python train.py --num_hidden_layers=9 --hidden_size=512 --num_attention_heads=4 --num_key_value_heads=1 --positions="rope" --rope_theta=10000.0 --rope_fraction=1.0 --init_std_up=0.0192 --max_grad_norm=1.0 --warmup_steps=241 --schedule="cos" --batch_tokens=65536 --train_tokens=479800000
Each number is 500 + 25 x the weight over its row's rms, rounded and kept within 0 to 999. Layers, rows and columns count from 0. Numbers have three digits each. The size before them is the row's rms in percent of the matrix's.

# gate: layer 4 MLP gate, 1728x512, rms 0.0391, rows 1465-1499, columns 256-383
# up: layer 4 MLP up, 1728x512, rms 0.041, rows 1465-1499, columns 256-383
# down: layer 4 MLP down (transposed), 1728x512, rms 0.0377, rows 1465-1499, columns 256-383
gate1465 101:525508488515516529536516469463519469503519516526483475497465470529525492485538515468513519506482460526536507471497521547518510514486474497505546482518514494510500467483532517512519483518523529489528483519500458472514535497506450488512513505481491469491534522523485527543521504502504550529522534506563504494501506482453469494512544513540499512469526541503426492494482525489531485487532
up1465 102:477472531480481474477475488520545501504466479520530497469491506529470498526504497504484493519461515493462456524503487494481513476562519508512447517521469519508509531524478520473515506529490488497517511490502501516518473511465478490511473461520491520528485490494500480484474518446516457499502483502487498536488461541524536505478449540472528484535467448508527462505491452464473487461474
down1465 101:483489505534492509474520485483520483495466468512471480510472498534500520548505536498480515544510493525468520470472484497557518480530496515532538487526486552465563513493449512497489481510510536521471505470528490531467506518498499519485517490517515500491499547494489465551483496495473507518549531495497524499456490508525553504501474538498472473490493470506437508527480515455491474510518
gate1466 099:527488554496512506528441482500497493487504563497492470476487508551453494510552491555466504504499518514497481499479479477503489508512534542483498450443503463487527491500522488556501502515468526524543516525488492521507515479527478506480487524519450493456517485482487530541503547472499499501519512506507485489523531487515457498504492508512531555506451499517469508473511483479469484448496
up1466 096:511494520498522446539461475541532496479518542522477484520505476529500475465477516522504531483482500531485493498475483529467480503488506541502527475476472473517491522500472482533459564505486475482526514522481488485488506491526469514437478506507502496491497482533457513526498549461519501465529557526505466490467521520520450497474485478487517514506458524522486509462484505485550463490514
down1466 096:487483489521486467507521536537503485502511500510476482475511511487536511521506514518482558511478461504441511504532496538494493493505465528464533544539497499551510510517491549470491534432500464489448542484507486457449508530497538488482505498489518459546521471480518458462498484505487480502508512507536541507475485512506508481464528477527522493504513499506505532475501492507489504544555
gate1467 108:485499511476504489498562509499516524490511473482485511510535508484517471485552507486538470491471473492495503472470502510527527495521470503507514525504490517475519430557507509517470505523510499519482477435526466495476500513498452470526488494466477501533539500487506493521491447490554468469510502524534467457510478541496526512494511498526509498471497486506497502570542508520481487496521
up1467 097:491507517498494548557433484544477470502496483507503516519523526548474499462513519550486494521498500485470543525530490534481460562492525490517520468435497515514472494491528495445508502471506468512487469507495503548475560510489537525535445500536475494462495449501477500499499540447499505496509475500497478489547497520525492449457510492488510474503487464512484507472500516513505538527467
down1467 101:458463473492498486487548485534498489488540534507421506488492507473522519566457435473523490504457527486540509483482477509503497482513487501475488507540534504499504499532511527532515552512505503517534464519519505469519542505558462526491466509473514508485563492483551520528480485496536496460493549533470494498496453526452499495495459468476519503500488551507536537482458518515528540500568
gate1468 094:507490515476509503495528479484531456527525491492528548404491505471469505466501516502494503514508479491472524485487463493486522497497477557500486456525500538493462489509481522540522509521503472447519509450490462501484473543512465520538460516517529519526513515470507519520452497496541500497517517537494459482522502476499477461515514461476501548507477531480489481510515496496520450495498
up1468 088:492537521526499504500522491458530476555477520506491541511518489487527505486472492501514517483458481496505472496498478470518508523482490483518505527522507459475525510525523497497467506513476525533469455417495467531517531483487536520516476492505500484470511500489504508492462517522451506524477480502469502531514475500486450487520567526509511494537536461477524502519508465477553487502507
down1468 090:496521527480468531486474494492507509481459502484531476476503510569509525517469463486501488479544541501555461484476506521508535486483538493461531521495490505469508465497495460466505477459520441504488473542534526532478491474486492499471536443514490465501503476521497509522511510535517482505494463505525467501519464509480507518532497480469522527475494445537491476541517499531541534525488
gate1469 100:527475447444522504502468480458457533475479526529545488432490508491541516441503530495487510488533493481512511518500464493500492527487485519532498457487501467498475502522529530495570497536505514481544478504464515510470502477522475542493474498523488500474495498537489501506528535499480428507518511500516499468516463471502466522514539513502479458547480510512515547487504496458470482473492
up1469 094:490506593495464496465481512509546490517479520523483524526506508487466553484488562501476518496500481541501475523524529527486510504516490462500565522519464537547491481493511476489486482478496524488493483520523590523529518483507536477490495503446524513494477535484577519492476492503535500533484470517453503497453516536483506495499478505527555475559480461509499511516483470518534517446537
down1469 095:509464470505508517500483467485497509530549489524481496502462522509526500479481478491485459525507518531547530514502477500491511496508476520527539547498496501504473534456517486536485492543533492511528460476522496528440494467503513511461523510526526486545507524485486491501508489490455477481506553542478527439524496490462495537469482528518515469455500488481549511480485526505511509460497
gate1470 094:514497502497507512551503464510481474504498516523537516473509479525528498538518485467476501479501430481445475501472461520510485547530502530529512495514524526549517467489511504522522501483487503480550501457470513486501498518531475472515460477510505497486503507498499531526516446491488529483478529506479509450491518480500492483549514511467524497461508517512488508493493495529491501476531
up1470 100:528521506512447518467518532471456509490544480485464488517466544498441529503514489501486511536516556516502489478485522484537539470453437505475542493511533484473477497527525512476501475501531498493471521553514514535519512452524507540474545531501466486500486490474489503498543529499469516510532483489512476566537499491482510501448471533546522475497519512524515497468512457483493446545485
down1470 096:495486521479528519544507485517478478487489481525501500513497478502542494541501539469492508531510430514490482551505505516495477559503500482535502505493497502522515482520503497528522505474482462468498463493513540479483499532523471469489505482494538515533488467506537539544520482490523521471489509489450518454483509491517471442550537493452501512467484502528512508506493485516525522510484
gate1471 100:493502567508511490509487463532463499558485492498453488494512532510483510510501478558495518531512492517466504467484511491488463548499529509537514500526507502502531468467436521470480539502474557514502529500520492535556508489520506504562527488471502449528491475496585468473477519506518462521486507479501512511494479473482519536471485499535507516519450509541496539444537512512529476449497
up1471 101:502481466438511498453505501545519477494491505464497505490560522453508467481557507521503481451513510463501517472515528491509503519504499504520476492476464543444507494510489509510471472518511489488526482510480485492479534499478487563500489538467525499516537485526537508510493507524499516511476507525521533501523531524491500547516458500482467507504498506501486508515514484480493460532514
down1471 103:470515486543525510487453461527515512488540508516498493537557485509498510530504515464460477492529487503507527515534515451531500539509519489487484495497473459506479540495547511479484513507543531478463495550489522481445480476501495499520513503511485503496535533506538526464527453472504537478479514438486488487491486461518501485472510466514490488479525507485531493506501495481522495485490
gate1472 099:515505524508467505536487470491547514449514480486532534497586495521502498512541498500497498518451484513473468481452496566474496540523497514530522484484516546461485491512490518477498482500507484500550499510560498518471488535535502507500459521454535506505484527540530498492554469480484527533476507510489482523516529497464513504499512548534507512520496544514483492518588487485495548527493
up1472 101:520485531496462491493502464505502470480499501542513490491499519432469483505466491487506529478482473494478554459497490484529473488500500480552535426467502527507530461453530458506514523529535546501497488507458491523506505488479479472522495466520492518493509484501532520499537512469534506496514471451493487474534464482515497480522532506482484495489476491497511507481454497497466500500504
down1472 099:527462501476503490558515523542550497517521477527530508487507492514513512493514517504495450524416529490470477515480531504485471538511518551530542500453516515532525477477491531506538506532527463479534542496501516459471515526478509489496501495501514473546512463511482488487493496465513525460491538522497511524483494502522514506471522557540492475508504481480477519502561479491509575502478
gate1473 098:492524504510470474496515522537478513464511567504482482488512535451487548494503551516470458489540495501467488474506501525513496530507540522508511484514508492537535470487444537532480513499544494477495527499501542504480519536504492517466528443539481523542535480511493513499518475518490509494485525457540468509522472485490526476518457520550523492523453516513510484530492524515495488517506
up1473 100:543455523512499497466502503503486531471471488499475496475472515537470542469482512511498475515515539502460483510474517478509519514524508538459500450474483497524478489523487553510491494478514450475502459522526487477463489493479501491468509492517482532501482505492414465496528525510512495560454519510550473507505436529491504519485466493478503507491465521489532507495450515484492513535480
down1473 103:507463504484484484464514477502504515499474535470516503502489491521462507518478484498527494512504503489524506495513507556520529476526503480463511508497462482500464508551533519516520479465447438477475495513480462507526542518449460502522475518475457544501524517483495476516471507505482475509479512494493499511519476475488463503504466478439495500502481496517538465470523525499499513485506
gate1474 101:505490545487476498510449474491481514477486536511488489528474489550458480511514513503504524536493443511528469522486486469518496546544508464461497485517533470500483457536503532537502464495464532511524476482479477528497455518492484507494459511488521508489501489477458498505483538512496524515473472505517507483496441517502505504517499497499490526464456548518517461518482473514490464527462
up1474 100:545485515535488513542486433528497486475495486486438492512505505511469530519523525448492532458503482479517493520490525484465481503481547463501531504499544500522481463503505532515494499479466498521522489523538520488516492483503542515544477534491475518489499477541454499538519530503513495542499505518484484509531494486496481548500491499476487506485508505511509502516499460514454477529519
down1474 099:498505501522491439527547512500529508479561519467514472491512558497530522523502502517481493512519549524494553483520521464511523459525469567476501514499511496477513529475495498504497513513520481447489546496508505542531507507452551549492503514486499501560523495498536498474509466507492456457510537508519506527478527508509514457535507506517480499508560523491484515465524508525483528478513
gate1475 095:485501468508449435522443532477491523491481515529490490482533488482531491534489493440543494501522504504480481508499455446521555483527512545508506500509506537506520501544487507518541475527505468546521491487494476497547534489519564483466466478494530515502507486536511486515498480493524465501503519523536436556505463500540492498512480502490550484509488501512493481495503511534467463498494
up1475 096:479512472489502451516511496500494531517504535521496474506503516489518517527517545510501506483507502507477515542471513437477525472500500489482497496488490492487530490504471495481486499499471445525500491473501498530510501492520528515490471464516509527513523485547509489493516475441497461534511501515527452509499496515541490465540476500524516499496498515514524500517509499501454468478531
down1475 100:508520498471527528519513486543511537476552501463491526520479493508505496486491471513514499522497493511519515514520497493519446478488471496507521527513510491512460523501502477478435534486463496461501478519487527494510496533474505533510523530515532511537483490485548527508482543480519512517498531514513541467500532529493519494503513518476474511491536527481515500482515511484473505487484
gate1476 098:459495512502522495533489520517509475509499495482441487510490456518478514465508486514536488488502437453477543511486501469514493442471477479505480536545538522511499487504501476515474527490501557497455461439473524489513519485496514494537501494500522547463547554485510500500468533489527532499526490494490493477481545511500487500457496516469511530544507508476524431505494486517551524540513
up1476 090:483476538475507486507465501472502521526502503465466496534483516504538484524584501505512503560470477490489505509498491509471501494496472507518507512500575493462509463527490516491507510507477484515507498491476503508487473490508476511521470516474481504482508519468512439521471528470493420488502517469523492472516513465540513448512543519494523499455501491479509456544514500503524506466483
down1476 092:527526449515498508467555486519470473509511536544511519481470490494468508474448484499490516479483558493490506499521499528573519542532523494516491511508448526508476517495462469524453458530503521517446514509493470458538503516502523522470521494525481503519500510500467523478520503510520535509499489507466522521515458529449509549501470507504521470523495526531494519472479501502516488519501
gate1477 106:522491498500498485500507506487512524472497499522522527516504508547478510500488520501494461448493538512501468464466459476502508451542478516497476517461489536445534441544495475526501477517511529531494512471538433479517442538490537486507489495489518484515537515511484517518500532479529506514508492499529491540525469491550508510492506495516491471497473524483492501462471521519506451487554
up1477 103:476542521504508460513494520514466490552488543496478478483500499466575546452507472479532530547488468461502552505494565527507501521540537506491507508553448485540466508507505543477493501518462505531510459460502542498502512495480495473530503489497480517483468473449514493471440466521519497484475542477475537505497500546466504504543506534480563522499500526493497516477507466468526493492481
down1477 104:544403517440507503497491521508492469502501549484480451531460487496485498487513521495473511536522533535499482538501514531552504514522532488488508499509484526466462503477512550505532510495536515514498465523514459483479525491474478487535474529502486532520503508511475454527521462519523507521517486522507530507483554461472480509454522512482457500528463503479490512544526487508432460543482
gate1478 096:510518523489507478504470486502484482490470508518495498471465500512495496505481513480506549509498500487485510488505508533515514486497501548473517503494527511507450449489465532509524500492526457498515499494499461504500490462525505544512454517495510522519483448527526463515490491515525460453447438459518461505524475483481501465511492503485501481505446500518458483536511488508466449520501
up1478 101:517491461509528495472509509556522454459534512549483477483468463530489430504521529472513513508509526533486520490502509490458519521485507569497504507512518507491517477505484506528494555484514444499499534504471465479509500520551477554514500495535572566567514462506479495464507485492510494442498524516496490485527526542504497443519555467502475517495538573505511479542498521471472496501534
down1478 102:521538497478503473507544535507562479495525510503470502484515474496490463507522531494549490453518521538440481489501504501493428503517509485517552480523476500487531568486529482495489493480499517514481484511512513501511488543488541519527528513498515531482497516481527491530475507469532473478544519472504479553491499473504488506488514527486510494473532545485509481517518545451521519476510
gate1479 096:491459503493511469490498481483487489497491546478480529492506483476495484481485506493477470490515485545456538496469506511479493481488504499543494484497502491516509496521531465507527501506522494511533487501491469493554517510527516501518469448487507503482502519519580488501499483517470505468485503479465514481479469482494495499535467442507475483498495499510518500481484533514467504476472
up1479 101:469482435488520534489448533504503510486478530482512488503478475447503476480501525462490453501510476514490482548521483461528487495520475474486454497512529536530495499504532528487495488451557514512504509460495492490514539455483498500510501520491481481496541525496499497494517528469545501518497497496470537494533512514520503526469496492489490481534516459520536504499479490457555523527470
down1479 101:528465501482497509531521486455507463523487488502491481535463498502469486503523483481534472521509493497518519487461519440534460492561471535532513503439512476448478531480439500549474486512478556528529515494506488507483508523523480490434464496538500552510498505508470524495506517486529544481488465510506483511522518488489495483505505511490513507505466487471471468499491466492466464500506
gate1480 091:489478535457485525525515510511538480526551469547547500473470517527494522514556501527452477507498508466471479466481490523477494541495490519494532462482451533423514523534485486576505461473493505495519523501529467510492478510510506498483502484492458497482490530481484468536460523472518482529453495466495492525514521490540493454539498524523500465459525477489470540508490469483535481458525
up1480 088:513491480491489528517552447510543478504519462504508456526548519487489476531485483472505512505506493484506497502493494507508501476463467515523515508495509537490502514491503522535465524505527512499502553468500461512493504546476500491458495527508490473453565514485423492478450510455483494492535511487508517509511517525498525487509492518515471546535531528500448500446555489517494480494499
down1480 094:456544493486459490491544476499491480503532483504460521508508519516460479536513528461472523461534495532524502482466506536514486494512492474516501536508514520524502511525499486483475484494532484494487502550495512488488489531527452524497446540523514488513466500427493480480483476474493513494471518514490511504492500450489479497474497510527512491480522516499508514509492555473535496467544
gate1481 104:497487536495507484500533492499491503490520476468465512492460496501509572499544473512505500488488457484473506501485510494503490512511510511504513439481529532443536470479501492495503472505519532471495520493550485514511539503523479515514483508480519502447470509528491550521513499498501530498463498503545436490497503531485487523523491528489532538518488494484565529503488439463482525501491
up1481 105:544553498519498512505509491452487523520455525494469499540488527506433497497425495472462499516481537522519505447493454451460465506504503509544492525489509494512474509516503462486519522513466490517544445498484512516508517464513485530504481472478482499508460486523502453473501457514510489466477493498460534533503497479519506478543518480469428470498506492541545549517507507523510493466515
down1481 103:533500503506513486532557425510497509540479444496485543512465480508459528499509523510481490511502479516483483497544511519500485483544482492483492490488479542496510498523490486503563516475535536470494542498538532468510535506507498514473488494501524524509467451459502491498499498464493498493520474480510485520571517522473529480495534517485533497504485485505550476509511468504468506501485
gate1482 098:552516520512462489485517496488516496483477498552544489493537538521465509515514512477470528528514468482496529501480473489544522472471524494509475489501535436489475475499501518496504468473518520495513475511479519499479487521489513529505535544502545522474554523469502505493547509514498556491469518495571502525518510516490541522483540553508536488469495517514474489475522537479473462527485
up1482 099:547487503480474478513447488482534515497478494503541547518532501510486539474493512488489551510528484505509508486478510528503519541500487539483478504459502507492494547516496526494509480474478496495496479517471559510470507500509480574541491478509527484476488548519480471484528519489459512503466520502505545522527467496478516533498528475533560507541514540505465458495502511504469473556479
down1482 099:449556500472519462556481475509528501487545501509450492501436475476532484507485509504525517473476527475483507463497501481474475512511518499497471554504490534476553533515497471531453515492495456514495501501514467550531515529484463502509493487482476471520518521495497507466498536505461438544554436499516436507483476476512494480516477503501487532503475487511479488495516499529526582487521
gate1483 099:510498482509426477487508509445448515458509549505474487500468484487491539498539470471523532502481476522516464510515507474491542492510531514521493488506505514472522472551469470488504515475509515492536486476492521501509473503498518544506509529507479468513500487506480523517539455501509493530482509494512499524473494525502525521489523533530473490485487490502504501529512472451467509478510
up1483 099:495504540516510495492526477476483463495527481535494487517522505507501520490516474480483497493510523513465455517474492484467493484547505543517481503455529492535525477496501550506489505484491521485514521474519525504498482536517501443471515469455504506502472488471508518514500525518541510487479534494485538494504542510525510484507540528514508472566523492510497484545489528514520481516523
down1483 100:537512470480492524515497461538567517481503493493472515492515540492518505537501520515486482464502491497469489498495495532529506467506461460515496489525482472484529502493495493484436514481563468483482462498518494501499506517477513453515502434451489535480509545543481469483528518489483497484478495457475539492529511524539483495476524535510487514540520521491524524484494507498482491532494
gate1484 092:500489480495496530485501501523448522502530487538505503506504509502482531555508496490485525502553536498512511521505521498534489536502504520514500457487497510507488479532492457503523502509537552464497516489516529466504512490508504476461501511497503521519447539482519481555513544527459585477456493510538494517532502508504513489507507487515523484529467480501486508477496462496431438520517
up1484 094:540451494497465468480506464488483542467485508445465501485444505531498500494519503522478501498516471502463469496481509523499543477497495488532526520497478506528483506509515523473471505501497478549509474456566505498490492502561525524501475467484508503478506497518533544486496493480533477485545515489520508519460471495486524518494499485489518508452444547472530515521484522516542477477480
down1484 093:477549501495493520505491544535486518519487500504489515532518463520508510551514506511493513500508556468534456522571496479465484511504518518512521498533533487510457498476490474510531504493502525480505482519513556523506486492539498440499532474477511489518486535484470520498505530514469576484481494504489524491502540502510537480466512511498532503519537492499464533479493473496489455489514
gate1485 096:476470478507498500515514515511516493482487527529479480537518493510543505532507494474458505495499459540493538477481544492501505520526475535471497491517520483539526564482490483537472535515508496463508490513485547515505464531537494494514468496465537510493539568467510555482479430504520500497474504552501536505484491516481509492512525548478504549489524519493486552466500478495498497502525
up1485 096:484480524500461479481512475481510522502471516481492535517504464556502454483485478578523531489528499516463464496492495470467523470485458472463461514523506501484509497511497480494454535481476442514502453509483458512517504495518505504502469511465533457512534546514522493494465495485546489459544520530515499526466526492490532522428473495496484511485524522485537517502519494474502530487523
down1485 098:524467486523461503497510426491487479473492499480503492506492506527489510518495515525456465541485510476477448477493505502488530507547521524505499510486536516506447485482505493505501504495489478505501505498516480487467485478506471513520550492487507509520489507535507497489546505515482450504456474492498517486519520523492497485537516546485476516499492494528519510524449497498478506494478
gate1486 095:513475505502487526524543495520468441491522492523482525489501501507516505514497511535472449454549457526512514494487491444494524483495531502552483463511499511454554511454491506498540502511494529524489490511521511502504497509526483497505516519508488522479533520483501549499486504497502570526488486512533477493495481530501515500520457526469467511500546475482506510483497464503460471514499
up1486 095:497504505480514467463499470483521517507492486524525499472534493512502547505523507475491546521487538477490518486518507497545531476536501560491528482483533484498498509506476534520489454526498481502550511497486465556498516503431499483516529487491494505553527492501454520547509469501482455520537525492516467510517493492504534489521513544502506507488486521523512505472569511528508472482505
down1486 088:549439492582492552512526478514465487504517510489495516517496496488506475497502493500507466486543496505517495483492490463493498481499559514548489425514509508489519521465513505490514532517503547521439470490528544522537489485520515527523530518500492490497492499458507516538496495491457553494493489508492508493507484497502504499498459518462479488524517481473523531484487490506501483528487
gate1487 097:519504512511454502490501455476488495535498501544489477496524511509476515489486492513484507538487478463449503504519453495514484518476529544491537466485582536515482471535465481525484481557480491514519494498490498487498518476470491485493502495487493522502507498481494488512509509487501496465498519488492502509508467476509513547529503524503484471521529519548453499481477556477440434507487
up1487 092:485539541526493493488523464496495425493487501525530474545499537477497506481496499506488513519509504491494591481507540493489520512530531498499519490533471503499503475477483512506484477499482471470495537542511479475450498526488493491533501464508519509495509451493483509477491464499504518447486535502537526486466458520523513482522454498506535504484508519507431525500479510517484456497496
down1487 097:502508518525528503526550483488496468503469486482518488470494458533528499491480519521490536479503496478469470459462469478502475504471507497524504540513465505501535510466490492506477464469544507506494561522487468499511507499507523499527481498497512506454470471514471512501486492508523463519530456485521528539545554456486507497505516521545510511535563480533499491497497479465476515512494
gate1488 105:477471548477513507556530508468491523538499498510526583490501460516506482476510536500493492465523480472505525499481470478531463536486511504475493495475517501564529486487550471489525443512476532482541491471493463509544489526501517535545483489506486516488479527523518509497483513482510470505512506517533512514538507472502502531484505529494503521499479483498475469449503505508511511493502
up1488 104:479502542497466539508505531488524506500525509520469492499453512537496475539540487474523516507527535463479489495517487525502586498489552474504504501504532508468491469451492510505506470483490471504492482487526422490486517490502505466508502521488558497521481512505478483472543491468500532518513509510522541514495526513499463481512484530502537503507527518536528508517517481497514517475527
down1488 103:511482461502488468470514475482524484511488535519513473481508464489471506497539483504508516474538496525503515450493496467484463533479457529453490468524477496462508525497434513539532474506470524485507492500543530502506466521454506468470466489555484515506534487484502531494513479486487487508523515545488475497496510529472482466518483538488477483476494542491474484489511426526520485469429
gate1489 106:524491455495515492488509509513473482521507535534557503492536468474544534495514488503486512491489517494497494494466457456520518568544538530495537474502497479509506505527488502520481473528514517522497469500507453541489516514487515489506490494511446439498519475522503554522505494486486535465524464488482460547503475477496512513507495535537503481458482485494511526515518519515497429466487
up1489 105:509505512506488500544449524500498508478506502481502488494489562560485474499512498478489536507508487503500517525501495551477493466488447509509493520543516472505538510479475514500545436466505458486513525522447496517517518537489490498513507488526562575451496526424458505486474497516524493491480461485549512479508530489497480454469456520485498511549516540514499488495451502544536560531471
down1489 104:534502484490458448466493501496534487519494529491513471496513503514506491503521523454480502534512484507514489529478488508458514514501494504503500462473498479533479494490504551481528457518483485498530502538540482500515540530485494478496475529493507482481514508509500508516505498503538478498505486503525482529466497509488508492511531552510497505585533478534467471503503506534426469489469
gate1490 110:483498530511456476509495513470467501548493492522491506462510492476480550541508508484479517541481466504488473494475445535507525510486497516477501494516522517487481486471438495498511511514488492519529472480516470490555478504509489527484512514496469484480458482458512495514479535504538476529504502470535441558537493445511528530482508521534512487490498488524507495473487484527449476480515
up1490 128:524531512506529523505508496490534472533466496491498554457540544497505516475517455471486510451516497464511500523506465458517476488506474476469485490487543464480527489525568483497521476508507504500477481535478503543429537506500494463512461517511538491516492532531507509508519463530495477495513494493518523474531523493493473475484514510478505481515525535507516506506521519495510467522495
down1490 111:510509521510464474561498486524527485532472490535497524544480528500519522538482508482465548493524492455498490500484532458528490477490513474509529486511522496446479509463491458521474478575524519540471499482494482529473478518468489516472504499515508512545498529493526526478465504500496536516483476464516494475510502523535515497498468501526532522540480482477531469497501501524491440517505
gate1491 095:501534515519531488506538490500506490524540486521518474506495463492531512523498473509440509510514507504507487490479502506477493474534478506487496541506508531443572512485481484513478515494475541476475465540518498507488498529529525484530463505491488477517515482512536541477531488481529515467449494462480466524448555466464495496572498469493502527466480548495472507500490455490501546471523
up1491 093:474518534512504504515464517553519477501489486453551494489544528479511488491513500502546479492487500517492508525473487466507478516474554486517510493497496466534519499515489503487486504517536534489500450487510487518533473481493441503518517494503501496486486511471484511486503480482473500528539477502497509501532487523519506514453556521507480526491520477495472517494495519508533519489471
down1491 092:510438516501491486516527496486523492499500440512490458524480512550512497525497487485476542523512497481537467480519493516482530439530445494501446550505502493422504487516504506514505495462499517497462523522501523495460523520470531494522486501475495498545532509483507560510530544489481498453457463497519504497493532471477494512505507471516494483479518541506530521500482463489510482490519
gate1492 105:484473474509467496519472509485453498497491507476499524466495459507493518501442511487441518491509499460487516516505488505529505528535474485498555467475489518471500451515525501527492481511482510511499457504518493536524456511522499482518511471484491491478499504443481486512553572518535505543476445494491507466526476456533528466535520491514508438488457504489548514509526468487508489479539
up1492 109:435487460477507465511467495494458493499503516485488560528523501499515503489481557456482512489516500469461470519523511494511498534526501499467511474478471547501507476508523489512514493484462512472514453479537509479474468504507508447478520531524518508477529510494479512508540530515533487503497479512490466480531472483529489479554488509490449491530495468500477488508496514492505495503546
down1492 103:513496442479534520494490478512505464503492469524514497466538518516479486493523467493471487490488482479484479522536515517543549499512503520489483495523488496497529486490471437492497488535498476529504510470526462464451454530440466516461514499504520510465510518583491490518459463508502499503536505523488499519501480508486529521462491524505477540523447513503508461471523525467489521483466
gate1493 102:512471512512474552542527535491461524519438526510525530515480478548455527522509481535481513530513509496502509471518459448462499507554541530488501488509502438455500476475506535530514496506521513507515470478454459511552473495483490513475460478447490513523517478511505520502484493506459491521502485459526499504536508466534537524490509529460514526500463528518512477527520470486488478535466
up1493 101:493522486487471493478500525498477475526507486510512477520500521447471487488521475508491482524451503464486506536480492512519488503438490475526499485555467521512505479492464512514475502486481482516495518482479500471503481538458507485461500480497511495522530496510526474482485520510516522471536507540468487518476470511549516515488494514528478493490480524536486486517495464552508464482511
down1493 101:454474531509503519465527500480479504519524529489557464517487492517495445450482514464495510453507487457528507489472501498457474501498473490456433499494475524501490515513534487515525461513505512533504492495516534500540529469494521504500539492462492481449476520499517496516531497490513508537493505492488504492489530517498473503495507467495498479511514452484543521490506486528526546508564
gate1494 102:502509541520525464493476511501503484527521487508484454490532508507459493527463507535530515483526491520469527475470479508510497505489497484524545481517490466499490491536478462570516510512486477481470484475503504461509549487498491492536488473498504509491511488499486485530501467502521533491468510502498490471478532490497487477556497518513453516468496540554494481440474496539486474510523
up1494 098:506491498499525466505490499525532528489495512467507495525480525500522498551497488508507504516528514512511527478491520472483504521503573510517518493474440523503480473472532511453513528506506459462490537468488499461521503485495490491493504469521544484490484480503509506468509541514487544532529546527549492479458504477484480483464510480489534536480559540521521490510522494467518522499509
down1494 100:486482511516506493474482508487498498488498455497466481511511509536496508499510538516516500516482473517523509514444516512474527495491486516540478500500479521475499524496527488530513489493473477506523468504520489534502539486518505513499485498522481517469491511514494516534506454504515535476464513519492521546556559508549468455514513523472496486424513515469496490519514529542530522493548
gate1495 098:482477513514526485546494470495468518482493511486517505506494484522499576526510489491499495541537479493489541509500516543534523518529502484510538478483515475506506468495548434511520515499503504506539482526460482534500497467515455522508491471499492533492496502519501508526483478535484505547474486502505489491493527452483474467506494528499508510499508576477506491518480490516503547501491
up1495 100:508472510509516497503504455501507478499504504484497496529483531514488525504507461503489507435496488578488547521504536506483491463502475465490526482526499465498510499508527498520513524505520515503504525513461527526493507504508525490517524495529514475490483527499498489467467511505467520531521506492445509484485511493501482494482518457495501506503505487536475496496522503521525488527504
down1495 102:481506488510487523470554528582513507495508497506509488514517477491533481509488519503513516477455493516479496533491488465488487476505519516499486446517506485495474492494529485472513467510517500539494548505511491511494478480477491512497518529491536463512501530460494509484491505504534495472531477455541490493548516514527480487464524465531480510506514504486477525510506499510509497524481
gate1496 099:538488505471478539522486484502440517508501453550500483489468508555430467519478487485486498500484524545493491487511457481489502496470479490518500485535496549486532520457471460492515449494513452509526477502520492535562488521492471495490494505506507477492497486487499524550533497472509527533451508513483477537560539492479500535509485516514502475500531491493497500454512449550477519518491
up1496 095:458506509493441492476498472462511517466498487490499526504532514518499492507528564455489493549500467500470499503456494499551500528521476518480517505516518532512434518548520522486473480511495482505498470464499492524482517464492514486485507530515451563464515497496495513530507473480508495504477507477498526492474485523499485476517539497463506539494491533464482468513497530529479502502461
down1496 096:467549458489502505485444542490455482518495498500501506490497552519556491466530455444508523459503527492477506471487498511505497519486474534467487500514508540543494491543530476515489484493470527494492513502543518485496435473493508507466541507499523497506476446473498521504458505494510492460476503504555525502477492529535481464486476530501496494504509457531517520486457485486516480480491
gate1497 105:519511474532521456481495526496502517488494536478475510553554457476483522542495479499499532514488499510509473488523510477533464487486504530462494505543483436466507443482494540514469476521481482501535464509538488513514558490547504480486520514508517474473507478513461525514522516474498474535554501512502457487495516483499535504489470562505520492489496509514511466511504485511470516497493
up1497 103:502509520549494479507557502533505494505474486496546508511473538486515507507521500478475503506493525487498520491515513523453498506537496547516524523489478513507520501476490488503502485490523481491522502523501549453467489555524478504490544506499515487542472528481507497565515445513517500488503500519496504508454534486472475463475483476552483513456489490476515552530486501467500510478513
down1497 103:507439540507514512521450474477507460479508484514501487491536482522505514488534478511483495500512475466483516516563520487519513435512493475488470461476521478507501508455501496520531484503512478527533477511514483527499509509528495505468557476510488460464513497532489525499496537476477549527425501508492491443495504470508498493546498474503493515513494489512471508523525520516496523500490
gate1498 101:541502517499514526492514496461507517518494502508514502492519496541476537507492467489520528563536496483493503511505425490525488535545499522508522443485499461517502496505506530518506514473495499511532507468462502512521521504500524533511484482514483526491524540523491506542496527523494511523517535487523469477559489518506495495509554558515520487497479525496462512502525453525484479529518
up1498 106:430534501529512498493474477547530513520520508519534499499480513518508539533493488505494483451472464483514515481519489505505496474480458464543496500532495476482474493529554512443499496499519542509507479507491526520507498474458530507538547539519478501445552538483515531478519514527517489527496542524478474534480486513454475479491479493525506533516538479487482485514505479507495480495500
down1498 104:496476531493527477508490496542484551496522492492469504495464493468483481525483507483485492469498516521514512485536495471521454537516494530503522509534477540515512521523484481510501457526508516518530553511485470510475478480512461490535532502502475445481489465486473502480544426490500454536500515491489496443464499528463469506500546520545469478504541489497540485506537477479519514513547
gate1499 096:474485493511480464524542503520530514488525493508513515501557511519524501536482461502520503509511475549506542498530491490513501504526510550479515469551505467512534468480525493513498550492512508515493487522535473496532542501506523459464532506511515487512482480505509496496476504529512551518452435466495504509458494492504511477493550530544509444516458510486472471485499512511505470508525
up1499 095:515527478504481517438505507457471470535510482536513538473477461491491492527463493501482465532507539496488470451507511465494537488441534481524471519492512535487529531537509490538529439504485504504520533488495480498506475511532514474525466531502508540519496501474497510564536528501515470497521520515533462532524538485507489505523509472518532507484503485549530483507500498466500485425520
down1499 096:506507458503529433495545512481476498516552523512479480509523474550491513556525502495510531484490471504438563544502471508513536499509478494486506528495533534512537491492495525478518485435528539489511445483441484481510509432525508473547519483490515488481503483482488499513494540507522534531528480482497543557467484498489494493470504529566507521519508554490487510491464484506463484554526